Weights of a small GPT-style language model, trained from scratch on English Wikipedia.
Size: 13 layers, width 256, 4 heads of 64, MLP 896 GeGLU, vocabulary 8192, 14.5M parameters.
Architecture: rotary positions, no biases in attention or MLP.
Training: a variant of Muon for these matrices, 241M tokens.
Each number is 50 + 15 x the weight over its row's rms, rounded and kept within 0 to 99. Layers, rows and columns count from 0. The size before them is the row's rms in percent of the matrix's.

# up: layer 5 MLP up, 896x256, rms 0.125, rows 609-617, columns 0-255
# down: layer 5 MLP down (transposed), 896x256, rms 0.0608, rows 609-617, columns 0-255
# gate: layer 5 MLP gate, 896x256, rms 0.123, rows 610-618, columns 0-255
up609 101:37 36 54 21 49 53 51 84 34 79 73 41 31 63 84 52 29 23 60 78 47 48 37 34 22 90 33 42 39 54 33 71 78 62 41 23 51 46 60 64 84 52 66 64 63 95 49 34 37 31 62 61 12 39 61 49 51 54 30 41 56 66 58 34 49 44 30 39 37 45 42 66 56 63 45 40 46 36 50 56 75 37 56 59 26 29 61 62 26 39 60 54 49 48 54 56 53 88 56 15 43 43 58 72 35 49 63 49 53 47 57 61 44 45 48 41 43 50 30 66 46 50 47 53 49 54 54 35 04 60 52 44 37 44 54 36 41 71 50 71 43 78 55 65 49 35 50 37 62 33 32 48 39 69 20 65 28 44 65 51 23 66 44 42 41 40 82 53 56 63 45 46 45 45 46 28 48 71 40 70 40 55 60 77 38 33 38 54 37 49 56 66 31 60 50 61 37 48 41 43 54 34 46 57 44 33 49 38 54 28 67 36 25 35 59 47 54 64 39 32 55 54 57 59 23 38 40 29 58 26 56 50 51 29 52 66 55 42 41 38 57 35 66 56 69 67 70 70 74 43 32 67 36 70 63 26
down609 099:46 49 38 41 51 57 56 70 41 85 56 75 39 35 32 60 45 49 71 50 79 41 52 69 39 75 40 45 28 59 46 60 60 50 47 68 37 56 32 44 28 69 65 56 64 48 37 58 35 41 43 51 14 46 31 52 57 56 42 55 64 69 37 49 44 31 70 19 33 56 51 60 41 57 45 41 46 36 53 49 50 31 48 29 60 40 60 36 47 51 50 46 36 43 38 33 44 43 53 15 72 39 35 77 51 38 86 50 41 36 45 41 31 64 48 56 65 43 30 32 49 62 64 52 51 48 18 63 49 42 50 37 57 31 51 55 66 46 70 35 45 46 48 14 25 22 31 52 66 62 35 18 56 79 24 75 51 60 38 49 33 66 21 53 38 49 67 21 56 57 73 47 39 61 21 40 40 33 66 83 70 54 47 48 29 46 61 27 41 45 54 34 52 62 28 68 52 51 61 56 60 58 23 60 86 47 32 55 34 40 55 18 70 32 27 55 32 25 58 49 36 41 86 46 64 31 51 38 53 58 55 32 50 37 64 76 52 45 17 64 67 32 53 54 79 42 73 60 65 50 48 48 81 62 63 51
gate610 100:56 73 65 45 56 55 43 46 52 69 30 58 63 26 45 66 74 15 81 52 43 47 48 58 47 45 62 50 63 48 74 55 33 68 34 75 45 26 70 51 79 51 46 37 77 30 42 26 29 35 64 66 27 50 23 52 67 51 47 79 52 56 50 60 34 29 58 59 46 59 63 15 56 56 45 50 40 53 49 53 54 57 43 34 60 54 28 41 33 39 63 55 84 73 56 55 53 24 51 54 36 34 36 28 40 57 58 41 65 51 60 40 62 41 56 53 30 25 54 66 57 45 49 48 44 75 49 41 59 66 60 42 46 41 35 60 61 26 49 53 39 32 58 35 43 55 20 62 63 53 27 52 32 49 54 63 27 27 40 39 30 28 32 47 23 34 48 46 68 31 44 49 20 33 47 55 55 64 65 79 55 42 47 37 47 44 49 65 29 47 45 35 38 42 60 76 38 69 50 50 75 40 61 53 55 41 48 96 64 54 40 50 49 70 59 19 65 51 35 73 69 28 54 54 67 29 34 41 37 63 60 45 58 68 57 83 42 57 46 40 25 70 46 58 44 67 34 24 65 00 55 74 29 63 71 36
up610 096:57 43 49 40 79 67 31 60 56 80 50 51 74 47 22 49 81 38 46 36 46 49 54 53 12 14 28 49 60 62 48 35 47 61 17 35 68 54 80 43 37 55 35 53 53 27 59 62 45 43 48 65 50 52 54 44 32 53 31 47 67 81 41 38 77 54 67 51 59 51 31 46 89 61 28 29 58 56 37 71 39 49 31 66 41 73 56 81 36 45 58 20 72 32 54 70 82 54 33 48 62 65 75 56 36 62 48 37 47 65 48 16 44 51 69 42 58 47 55 26 68 32 61 64 36 46 70 38 24 63 41 38 75 52 62 44 51 29 21 49 26 41 50 68 68 50 38 28 45 42 26 60 38 62 69 39 72 88 52 50 60 44 50 59 42 35 73 55 54 49 44 45 38 47 44 73 24 55 62 59 58 28 40 56 22 62 20 42 40 57 40 33 44 36 44 40 47 61 56 47 46 62 48 56 57 30 42 53 46 37 33 34 66 53 56 49 73 52 24 56 43 45 64 52 54 54 73 50 68 42 73 49 59 82 23 45 49 56 69 54 76 46 62 48 61 37 45 52 46 65 72 23 66 71 46 59
down610 095:44 55 39 48 44 57 32 42 35 73 54 53 51 45 46 37 38 80 55 45 36 69 38 57 78 61 32 58 59 49 59 60 53 35 56 40 35 38 17 51 81 46 66 66 53 73 56 55 47 52 75 16 48 82 64 48 83 43 48 46 60 42 46 63 45 50 14 29 59 80 51 43 54 60 59 50 39 39 40 38 46 49 71 26 52 26 56 59 73 59 46 60 36 67 48 38 26 50 69 32 46 46 59 38 56 27 60 73 47 56 28 66 24 40 45 51 56 31 14 73 42 64 49 47 36 62 48 44 75 34 46 49 35 51 45 35 55 67 52 41 71 43 49 34 43 36 44 55 51 52 51 60 54 25 34 62 49 32 52 50 49 50 55 36 63 57 41 68 51 31 59 52 81 56 46 54 52 24 52 30 17 77 54 58 53 59 51 27 65 47 42 52 64 32 31 70 32 43 41 15 56 44 37 66 37 69 64 63 80 49 57 40 40 55 50 75 31 17 70 58 70 41 41 38 09 31 20 51 26 73 36 75 58 54 53 65 49 21 39 79 27 50 49 45 73 56 32 51 67 57 21 36 25 40 55 74
gate611 109:55 49 36 42 43 51 58 70 30 52 44 09 17 34 11 34 34 29 54 64 88 38 60 54 52 32 34 46 32 60 68 41 45 69 66 62 51 40 58 48 33 19 32 52 48 61 40 63 71 35 35 30 32 64 34 66 33 36 51 69 36 46 55 39 47 36 38 36 56 61 60 78 19 72 81 60 52 65 72 51 23 52 25 42 56 37 40 40 54 52 37 52 55 64 62 51 53 72 54 35 48 60 63 44 44 53 46 70 31 43 60 55 39 46 61 55 32 18 36 40 33 50 49 49 64 42 51 55 61 50 42 42 52 38 44 56 61 71 47 66 37 42 44 41 34 48 72 65 66 50 51 66 58 60 37 62 73 44 44 65 59 14 30 57 26 38 69 45 59 54 70 47 48 57 59 61 18 84 73 34 34 33 39 61 25 74 67 77 67 34 57 21 29 78 58 65 42 57 45 54 63 21 41 35 45 58 58 51 50 61 27 35 45 53 62 58 52 09 29 66 69 57 24 65 44 63 48 47 53 60 72 52 49 55 56 55 25 43 46 18 39 32 31 55 43 50 63 43 17 24 44 42 62 59 44 44
up611 109:49 54 19 60 49 30 64 37 49 49 36 51 71 06 57 27 52 56 65 72 84 48 59 44 59 49 57 65 58 25 57 80 75 53 76 53 17 57 51 45 35 26 49 36 63 45 60 72 40 13 63 48 61 52 61 40 33 60 51 68 52 68 62 69 41 46 67 46 41 68 43 45 42 42 48 44 58 51 43 66 37 63 44 17 50 73 41 56 72 43 55 50 37 64 36 27 49 75 53 42 57 28 56 55 35 55 73 35 54 50 40 43 55 57 38 59 66 65 37 52 44 39 60 72 37 67 67 41 48 56 49 48 37 39 49 80 31 46 53 37 43 50 60 62 23 37 33 57 40 69 22 38 44 64 32 57 47 18 60 30 79 70 29 63 54 28 53 47 80 53 41 57 49 56 33 50 16 61 51 60 67 75 67 34 55 29 69 36 45 61 71 69 48 37 49 45 38 66 51 57 08 82 39 78 40 19 47 63 29 23 58 32 73 50 62 61 42 32 59 39 43 59 48 39 34 70 44 42 63 66 42 57 22 59 25 57 57 42 43 36 49 71 64 41 63 49 56 47 50 68 80 69 56 36 32 61
down611 101:39 36 63 74 24 70 39 82 55 16 59 50 84 32 49 73 43 58 52 40 47 28 48 37 57 26 43 60 40 69 29 48 53 70 55 36 41 75 41 68 48 49 60 36 32 49 71 42 58 26 61 32 72 29 40 71 52 45 62 49 63 59 55 65 41 32 58 51 36 53 57 58 57 54 48 42 62 62 48 51 75 36 40 68 73 35 27 46 48 51 46 62 36 61 70 52 26 59 45 42 95 41 30 60 93 51 40 78 52 44 56 68 46 41 70 75 57 67 54 55 51 37 57 51 40 68 42 42 43 29 58 69 35 78 55 32 58 21 59 71 63 62 58 51 44 78 42 32 53 48 54 34 59 25 60 50 45 62 45 48 62 44 56 77 47 52 40 37 41 34 49 45 61 58 70 83 77 34 55 64 56 83 35 39 62 48 53 30 32 39 62 51 34 41 61 16 47 24 46 44 38 39 61 44 50 10 47 43 46 43 31 68 48 40 67 46 33 46 51 29 35 30 72 10 37 65 35 55 56 50 35 53 40 59 70 68 27 42 60 41 34 59 43 45 39 53 44 27 50 63 55 24 51 40 81 79
gate612 124:31 62 49 64 52 26 44 55 59 50 72 34 53 27 68 51 54 52 53 75 53 38 45 42 42 52 50 62 30 40 49 33 38 53 59 55 37 65 55 34 28 70 83 39 39 31 56 41 59 74 30 51 51 68 87 51 24 51 36 39 53 48 69 52 45 63 33 55 62 41 45 56 47 56 40 46 52 38 61 58 58 59 37 65 67 45 39 35 45 34 73 45 83 55 17 46 46 35 57 71 68 85 28 27 56 33 54 55 56 57 68 38 48 60 66 39 52 45 56 74 30 90 41 47 58 24 46 48 46 38 40 58 64 58 80 48 50 49 61 72 82 34 19 57 61 44 50 41 37 57 53 84 46 62 54 55 31 54 48 49 40 42 72 69 39 69 48 38 31 63 37 35 39 48 61 47 56 55 85 12 27 26 64 61 40 45 64 16 68 81 56 59 58 50 49 48 41 66 74 26 57 96 37 40 70 65 67 77 50 20 38 38 70 41 45 59 57 31 20 58 58 30 42 46 54 60 48 52 47 65 39 46 22 61 39 52 59 23 48 50 48 45 51 58 51 41 71 66 64 51 53 31 73 16 37 40
up612 182:55 64 42 51 53 49 46 53 56 34 46 63 46 76 38 41 61 60 58 18 40 68 47 41 65 50 67 48 59 53 66 56 64 65 52 33 70 38 29 47 77 34 16 38 46 66 53 38 38 23 63 56 62 34 27 34 55 70 84 51 46 52 18 38 53 59 93 50 44 64 72 47 55 42 59 38 31 73 47 42 55 57 55 28 47 57 60 55 64 67 33 56 17 47 78 54 50 72 43 57 46 24 33 58 46 29 54 49 32 46 15 62 31 64 50 65 44 51 45 21 62 16 56 37 43 77 41 41 68 58 46 45 51 45 28 55 64 25 23 31 36 63 58 41 37 60 56 43 58 33 77 31 60 53 36 42 53 27 39 49 61 48 35 26 51 44 63 51 57 58 63 67 70 66 51 52 32 25 14 43 62 65 52 22 86 55 32 75 28 46 46 15 47 48 49 61 56 44 44 61 33 37 38 51 36 39 54 31 51 92 66 67 42 50 74 56 66 60 81 44 51 58 53 48 43 34 68 38 49 35 80 51 64 46 73 55 21 51 48 51 57 51 53 29 36 56 45 41 43 55 35 45 22 61 76 44
down612 135:41 72 55 49 72 45 39 55 49 47 59 59 72 68 57 26 50 65 64 56 38 62 45 79 49 49 37 61 65 56 62 29 58 61 58 32 62 50 45 56 55 35 47 77 20 72 42 35 25 56 55 45 49 55 31 42 53 54 65 60 45 64 20 63 25 34 84 62 48 74 50 50 55 77 53 49 43 60 48 45 99 50 57 48 55 50 59 48 68 41 23 50 25 57 37 53 40 76 47 49 44 11 43 28 34 42 69 36 45 38 43 48 54 47 57 61 35 39 35 33 52 31 36 52 67 76 55 75 49 55 44 47 45 44 37 39 60 24 19 30 56 46 65 35 22 43 58 60 44 20 64 45 38 40 38 36 63 46 65 58 72 27 56 54 41 32 51 94 50 62 47 88 68 55 61 54 30 35 60 00 59 61 56 45 63 61 29 82 66 29 46 54 68 37 38 33 46 45 48 52 59 32 52 36 57 61 49 33 60 74 60 41 68 56 67 57 34 62 45 42 39 53 68 52 45 49 63 47 53 06 56 52 60 67 65 33 38 42 47 34 56 34 40 51 29 52 78 37 44 56 37 44 38 79 62 43
gate613 107:49 44 65 53 76 48 48 40 49 26 36 49 61 53 58 44 63 34 35 59 29 49 47 44 43 57 69 41 50 38 26 54 82 49 87 58 62 18 72 54 51 40 61 59 44 63 69 32 23 63 51 56 44 57 38 36 38 55 67 38 66 65 37 47 57 34 32 71 47 07 72 29 81 41 67 57 51 67 48 52 52 47 55 56 49 64 30 67 33 57 55 51 47 33 64 68 59 53 00 49 16 65 48 33 50 59 45 34 57 69 59 49 32 62 52 29 46 48 62 82 55 59 27 74 48 43 46 59 29 33 46 51 77 64 34 61 44 55 53 59 50 42 78 38 40 40 36 53 56 34 60 56 47 48 34 56 41 72 50 42 51 55 31 80 54 95 65 67 14 45 59 59 42 39 48 29 42 29 49 28 41 36 52 45 52 41 56 49 65 64 60 61 72 80 78 54 28 79 42 39 66 51 46 56 63 72 50 77 44 83 71 64 39 49 75 69 50 36 47 42 61 41 57 21 44 40 66 27 44 37 21 47 41 34 59 51 39 22 50 45 33 25 49 43 72 56 47 29 49 58 61 44 25 58 63 49
up613 116:43 23 42 35 61 12 75 42 67 56 63 45 36 55 62 51 44 52 75 32 86 44 49 13 67 49 32 82 49 41 32 66 36 54 22 43 42 63 28 41 76 40 50 40 73 54 50 62 69 68 51 60 43 71 64 56 62 43 69 74 42 59 55 58 51 72 62 48 54 32 34 75 41 34 42 51 52 29 34 53 57 74 39 18 37 61 51 34 68 60 75 38 44 42 40 29 66 39 70 46 88 19 40 63 58 54 55 49 70 39 42 50 71 61 30 69 65 59 21 11 34 25 46 52 61 51 70 48 67 52 36 52 55 34 56 64 54 43 68 56 66 68 47 61 73 74 41 45 63 38 68 57 60 39 50 37 56 32 62 42 48 38 54 32 57 31 59 52 64 59 43 37 58 43 26 51 45 79 34 61 45 37 47 35 34 50 43 42 65 46 45 82 39 39 48 10 44 57 74 51 59 33 61 57 56 34 24 46 73 48 34 39 92 51 50 43 67 49 45 48 39 62 56 53 72 18 57 42 60 39 47 51 58 50 53 52 58 73 53 27 60 57 61 42 26 52 49 33 37 52 35 27 54 47 67 84
down613 111:63 28 41 23 56 49 28 54 48 63 31 60 33 63 53 46 44 47 66 39 54 21 52 57 42 46 61 45 47 52 55 58 48 50 97 38 43 53 62 65 58 59 50 64 36 33 57 54 57 60 56 60 43 42 58 66 43 22 95 77 60 62 82 32 38 52 44 33 29 30 47 32 51 66 45 47 28 44 68 48 89 54 47 27 56 62 28 72 50 51 71 71 49 46 19 38 48 35 29 25 50 46 64 32 61 40 68 47 73 67 26 39 68 38 70 50 55 64 50 40 68 60 42 33 43 34 60 47 67 49 67 65 51 59 42 34 31 50 46 40 34 75 59 41 52 47 38 74 88 51 61 62 48 25 32 41 59 51 48 38 67 47 58 44 30 82 68 81 07 54 27 49 19 44 53 42 48 46 55 38 54 25 34 55 62 66 31 42 53 49 54 76 29 46 46 32 34 66 68 25 49 41 50 49 46 40 62 44 70 64 60 22 51 52 41 82 49 67 26 47 22 65 57 38 50 36 82 57 33 78 61 51 54 60 22 60 50 31 53 27 43 59 48 48 68 53 42 28 59 48 28 40 48 41 45 38
gate614 101:48 53 36 50 61 67 68 54 67 33 61 43 69 70 51 39 58 36 60 35 35 48 52 50 51 67 51 67 44 49 45 29 67 79 61 73 33 38 11 55 49 73 21 44 65 63 47 54 73 40 56 48 48 58 53 37 71 52 42 75 61 59 50 51 27 71 37 42 36 59 41 54 27 55 74 52 42 74 35 44 33 36 65 38 49 52 33 47 45 56 58 53 72 58 58 44 66 75 53 44 62 46 39 39 19 44 46 45 63 78 37 64 25 52 45 39 49 53 49 60 35 47 43 54 32 62 60 59 44 77 64 44 54 59 49 64 42 76 56 50 62 27 27 51 77 46 44 21 50 59 51 54 62 33 65 31 50 31 49 69 51 31 56 71 66 48 38 51 38 45 41 55 44 68 80 42 76 76 75 41 44 51 64 63 77 81 23 57 36 53 72 48 37 52 79 35 36 33 54 59 80 62 24 72 60 46 43 54 53 18 36 60 59 18 65 42 71 48 36 54 11 50 34 30 77 67 50 46 55 33 33 50 21 83 51 61 74 57 35 41 22 54 65 44 33 70 65 67 39 75 38 70 51 64 37 74
up614 098:19 41 34 44 64 76 63 26 66 33 54 43 49 60 51 49 60 36 51 48 43 38 35 41 37 46 42 55 47 56 40 49 77 75 69 61 61 39 30 40 61 77 27 64 40 58 55 45 83 57 65 77 32 50 42 61 60 59 22 52 45 41 50 53 56 54 34 34 23 57 60 48 46 39 59 52 29 72 38 76 11 48 53 41 48 42 60 55 43 41 36 29 44 28 57 35 53 66 61 62 68 60 45 49 41 34 34 45 51 70 23 47 54 63 42 37 54 28 46 74 49 68 62 34 25 56 63 47 32 64 53 52 63 36 60 61 56 87 66 54 48 36 37 29 47 82 58 33 34 72 55 59 39 56 91 41 33 35 49 64 59 13 28 62 85 41 52 45 42 44 45 35 49 52 82 39 65 62 53 35 31 52 56 58 54 36 56 23 53 37 82 64 51 51 57 17 49 47 24 64 94 57 45 61 62 56 40 63 43 27 40 71 53 37 34 24 52 55 38 39 31 34 36 64 58 67 12 55 66 55 15 59 42 56 38 74 61 64 65 46 41 48 44 56 60 66 52 65 63 51 41 81 41 43 49 65
down614 104:41 33 53 62 34 27 18 53 50 27 30 53 54 36 29 64 39 50 39 55 52 42 53 45 51 60 73 40 43 54 31 66 54 38 45 41 68 39 81 21 60 49 47 60 19 53 55 57 55 35 48 47 56 59 44 30 22 27 56 56 47 54 47 20 60 37 46 60 68 43 27 28 59 65 50 55 70 31 59 41 64 82 30 59 49 37 31 54 59 40 71 29 53 55 55 52 61 41 41 63 56 66 71 62 65 60 55 50 47 16 45 15 83 76 57 39 49 60 55 29 25 50 48 63 39 22 34 44 61 37 57 50 49 40 50 46 65 32 60 40 56 91 64 91 57 32 37 55 58 44 57 51 62 61 27 56 52 46 43 50 55 78 59 57 56 47 47 41 47 71 41 35 42 56 00 67 38 37 56 48 55 62 47 39 23 40 56 13 83 29 41 88 48 40 54 57 57 35 76 45 53 50 58 57 47 50 47 53 41 51 41 57 39 74 69 53 31 57 53 45 92 35 28 53 26 47 39 55 45 58 71 45 60 27 57 60 24 37 48 64 57 40 49 11 38 39 57 61 59 49 49 50 63 65 66 41
gate615 091:32 70 49 16 56 63 53 73 48 53 10 28 66 53 54 45 61 51 51 35 45 43 47 52 68 33 50 45 21 67 72 45 51 51 57 64 50 38 57 04 33 25 28 03 56 69 58 62 48 53 78 50 51 81 55 16 35 22 46 49 41 84 78 75 62 36 42 52 54 44 55 40 32 45 32 62 66 62 60 61 58 49 40 27 44 62 55 58 64 72 56 23 59 39 49 46 51 53 65 44 48 64 44 47 51 65 61 63 43 52 27 69 47 49 61 61 21 44 68 23 62 46 36 62 68 66 34 41 50 31 36 64 54 76 54 55 50 76 54 43 46 45 34 40 73 49 70 30 60 66 56 78 38 39 37 31 50 80 46 32 78 64 51 38 52 59 67 50 24 25 40 57 36 49 67 56 56 36 72 45 48 56 73 54 58 38 36 27 29 46 43 55 72 25 50 40 31 59 57 23 59 45 65 49 56 55 27 50 32 22 34 77 60 51 60 38 62 34 44 51 53 76 47 65 51 59 62 67 73 33 43 40 43 44 63 39 50 55 47 50 37 28 28 26 23 58 49 39 45 20 53 67 44 55 40 43
up615 118:76 63 43 57 41 56 28 41 63 67 47 64 37 30 32 45 49 34 26 71 56 84 54 54 56 38 50 94 45 53 42 44 36 71 54 41 69 68 69 61 70 61 65 78 37 15 22 30 55 33 25 63 55 22 44 52 54 65 45 56 66 23 54 36 35 55 47 77 51 65 65 55 60 62 41 50 30 60 65 52 36 60 47 56 42 45 50 52 65 39 34 76 52 38 36 64 32 43 60 28 46 30 59 57 57 65 45 41 34 43 58 73 47 36 62 66 78 54 45 57 49 46 51 51 53 57 68 65 50 50 51 69 47 40 38 42 57 48 57 45 42 61 85 45 24 43 42 59 43 33 57 38 72 78 55 81 60 34 45 36 41 60 32 40 49 37 43 38 57 52 61 51 54 33 54 50 43 55 28 56 46 53 38 29 48 86 51 47 52 74 82 46 06 59 74 54 52 97 41 51 52 45 32 63 38 49 62 55 36 56 31 30 52 60 42 70 57 66 77 64 63 37 39 59 36 39 48 43 25 63 65 71 49 53 32 41 41 38 62 47 28 97 87 78 70 39 20 49 48 47 39 64 40 58 39 46
down615 106:68 73 32 22 55 86 35 64 55 66 41 48 54 35 45 41 61 48 49 52 71 50 66 32 65 42 56 78 22 47 17 47 41 62 59 40 58 49 61 36 43 45 51 33 64 72 62 29 67 34 14 55 36 85 62 37 55 33 53 41 45 65 54 65 53 29 52 37 52 65 41 73 52 42 36 61 33 66 76 49 60 70 42 61 50 78 12 44 72 45 26 25 58 26 54 74 48 60 67 39 60 38 47 48 70 95 65 60 49 43 25 55 51 66 72 75 49 47 78 24 61 49 58 60 51 43 47 32 37 50 66 46 65 59 33 38 55 46 60 21 36 83 66 39 19 47 45 58 78 53 53 58 69 45 21 60 52 72 61 52 61 75 70 45 68 47 60 61 28 73 44 68 43 58 41 62 47 50 54 56 58 49 30 48 45 60 65 46 35 36 51 60 63 43 73 62 60 80 72 71 61 50 29 39 77 46 39 55 54 62 05 48 52 50 70 48 78 62 25 57 62 59 49 38 41 62 59 47 46 36 42 50 64 48 45 62 59 31 63 56 67 41 32 30 46 61 52 36 74 36 50 59 55 34 44 49
gate616 097:70 66 79 30 44 55 39 56 61 27 43 63 15 45 78 54 51 40 55 72 35 53 72 24 66 46 55 44 51 43 58 30 72 60 42 48 52 40 41 42 34 71 15 40 35 56 54 22 47 18 38 51 42 42 43 46 13 59 41 36 37 61 48 34 65 40 77 69 45 59 48 31 62 61 35 14 56 69 76 47 76 56 60 48 53 64 47 60 61 66 60 28 68 46 51 56 17 35 71 42 50 46 55 37 55 63 45 44 29 67 24 41 71 69 43 50 35 58 56 64 47 34 92 52 49 61 36 42 44 38 50 17 65 77 36 63 62 40 28 51 61 73 39 47 77 43 53 32 57 59 43 32 45 58 47 76 46 69 61 27 69 41 73 51 25 56 51 47 61 53 74 33 47 38 57 58 19 46 55 72 52 61 46 78 49 29 64 33 53 57 57 37 27 28 46 60 50 57 55 47 66 39 67 43 63 37 27 52 69 54 49 42 22 45 41 43 21 42 31 35 50 60 53 62 26 44 45 41 59 53 80 36 28 53 64 31 45 46 63 55 31 56 18 54 59 51 46 28 44 35 32 36 48 29 61 24
up616 097:44 86 80 23 47 55 62 60 56 52 61 69 50 38 50 51 59 63 41 59 56 34 51 43 21 37 64 23 66 74 26 71 51 67 64 66 46 23 64 35 55 38 27 25 24 41 44 75 55 59 69 45 37 65 34 48 51 55 53 51 50 52 30 56 63 74 77 75 37 47 47 35 29 11 60 67 50 43 62 51 82 17 61 34 72 78 49 69 50 48 50 37 37 67 59 50 35 53 53 52 64 40 69 27 51 55 45 28 46 67 45 55 51 51 45 64 33 55 72 53 49 44 55 73 92 41 39 60 67 41 54 36 73 69 43 42 63 59 29 10 61 69 41 59 57 42 27 55 50 62 67 35 48 55 87 72 49 53 56 80 45 50 27 43 32 42 47 55 38 58 30 56 62 51 75 32 48 48 27 55 70 51 56 56 42 44 73 50 36 30 52 53 49 39 68 47 54 67 57 49 37 60 54 46 49 61 24 48 41 54 64 30 69 64 51 55 39 26 35 66 81 47 50 58 42 50 21 41 71 43 63 67 65 84 54 42 38 60 31 42 27 46 22 27 74 61 42 63 37 40 58 64 60 60 50 31
down616 102:54 36 23 50 39 62 64 53 57 50 47 41 38 47 54 56 57 47 34 24 46 38 50 47 56 55 52 63 67 51 50 37 31 85 17 72 51 27 70 55 53 49 63 43 73 58 38 59 34 09 44 21 81 63 19 47 75 75 39 43 48 27 69 67 51 61 61 15 37 60 60 42 50 71 07 65 58 45 26 55 44 55 56 31 61 54 70 52 73 67 52 61 30 37 44 62 08 77 55 61 47 58 39 34 52 25 38 65 59 67 54 59 56 52 51 51 33 57 55 62 54 74 46 39 52 65 55 34 49 62 54 60 60 63 52 48 43 57 53 76 37 36 47 59 61 47 52 57 28 30 63 45 49 25 38 38 68 31 62 50 54 18 45 65 62 41 28 85 47 17 72 46 51 59 32 40 66 45 79 55 37 61 44 41 49 46 80 51 51 53 52 82 62 31 33 43 43 50 39 65 63 32 39 31 58 61 60 39 24 49 32 33 47 33 51 49 51 24 78 32 25 59 34 80 56 54 75 51 56 36 64 60 67 57 63 59 39 53 30 51 39 36 43 44 34 69 33 58 72 52 84 56 56 34 46 46
gate617 089:43 49 47 56 47 49 58 66 47 22 52 56 55 38 27 46 74 32 48 58 45 71 47 39 60 35 25 64 45 62 93 44 23 47 68 34 52 37 62 31 47 60 49 44 60 69 49 67 25 77 21 30 69 55 57 59 44 38 62 48 50 63 29 28 18 73 43 52 78 60 45 77 28 32 45 20 50 53 74 42 57 54 59 52 43 66 66 61 39 67 32 37 62 45 34 31 30 26 59 59 42 51 67 42 28 62 29 28 55 83 52 55 63 64 51 33 57 58 31 49 67 52 46 66 62 40 34 17 30 46 45 27 61 58 64 45 54 46 52 18 28 68 29 60 55 58 47 59 70 78 90 42 29 41 62 58 37 57 63 62 58 60 51 37 45 24 40 62 27 52 72 33 40 75 34 60 59 62 34 35 65 45 41 49 54 75 30 58 63 57 61 76 45 50 64 29 58 68 70 41 34 64 61 59 78 81 46 30 60 57 25 52 22 40 47 62 45 89 61 58 47 64 57 74 69 40 30 47 56 34 69 55 58 64 54 67 56 56 33 52 51 56 38 50 36 51 65 46 49 40 56 36 46 29 61 48
up617 095:46 42 48 65 74 36 41 46 28 56 31 53 62 38 43 46 80 30 36 41 45 40 32 25 52 23 33 37 38 50 56 45 60 36 56 47 70 59 70 99 40 40 42 47 42 48 37 54 43 71 37 54 63 69 42 66 66 14 48 46 71 57 44 34 40 44 56 57 69 51 64 70 67 54 45 42 47 65 56 42 76 74 31 63 44 52 47 81 55 55 40 37 53 63 49 40 54 51 44 70 09 49 62 41 47 67 45 23 24 74 55 35 65 76 15 38 50 26 64 93 57 57 50 52 53 30 47 28 29 67 46 55 69 65 54 52 66 49 44 46 40 59 50 38 44 50 57 61 15 58 64 58 54 52 84 67 37 53 53 56 59 24 37 36 53 48 53 43 52 54 72 46 68 67 65 34 48 52 20 38 57 57 18 34 50 68 66 38 56 72 70 72 38 45 75 47 45 35 44 73 41 43 85 50 44 53 26 45 54 42 50 40 29 46 49 37 42 85 59 71 49 51 42 46 58 48 50 26 59 48 62 58 80 45 19 48 22 53 13 40 63 33 40 63 53 46 70 27 59 30 57 47 42 43 60 48
down617 095:59 41 69 46 45 34 37 67 42 40 43 48 45 41 50 66 73 46 41 10 50 36 63 46 36 48 56 45 33 51 48 52 34 48 61 47 52 56 66 45 35 30 41 50 39 57 55 51 51 73 66 58 65 65 43 36 69 53 45 44 62 74 68 42 43 53 41 73 41 38 61 88 50 45 45 39 37 49 54 96 43 82 33 54 78 46 56 76 46 79 47 53 54 66 55 42 41 62 45 55 30 29 60 60 44 92 32 60 61 46 44 40 56 42 27 58 70 41 35 53 54 60 48 42 64 51 26 46 55 26 61 62 29 52 35 51 29 77 45 48 47 45 64 56 56 28 56 59 30 36 48 61 87 39 68 32 30 55 58 61 43 30 29 52 56 49 50 51 69 62 42 60 74 77 59 20 64 59 40 54 57 83 48 69 58 64 61 55 71 48 46 54 49 47 65 80 37 38 22 57 44 48 43 42 64 47 28 67 53 27 51 18 34 58 66 47 58 57 57 66 36 56 41 55 78 56 55 32 42 43 67 72 63 14 58 47 43 34 32 61 57 36 99 51 67 78 66 40 14 30 73 47 51 53 59 47
gate618 097:69 32 54 51 71 41 59 59 39 41 72 49 47 67 38 32 31 73 37 42 54 35 23 56 56 50 34 94 32 48 57 46 60 65 27 63 45 65 34 67 24 63 51 40 48 48 13 56 30 68 47 76 44 55 48 68 63 50 46 38 33 36 62 73 51 45 62 52 57 98 29 48 52 43 27 49 58 58 50 22 44 71 51 61 39 49 63 41 52 35 61 43 70 34 56 65 44 37 50 37 64 41 33 70 39 64 50 59 48 40 50 81 58 48 52 32 68 32 43 36 54 68 24 24 56 76 66 51 50 46 74 60 22 45 58 66 20 68 70 52 56 33 45 52 22 68 59 41 64 53 68 55 64 59 46 39 67 45 52 55 54 18 48 58 41 57 52 41 77 57 55 59 61 26 48 39 60 31 26 55 58 38 45 53 79 85 79 53 64 62 41 62 45 46 56 77 64 54 40 55 49 68 77 68 62 43 42 22 48 44 41 28 49 51 41 64 26 72 40 54 36 29 55 47 57 56 58 62 51 30 82 83 48 32 28 53 59 10 32 41 51 48 24 65 41 37 64 44 58 54 51 50 14 44 46 61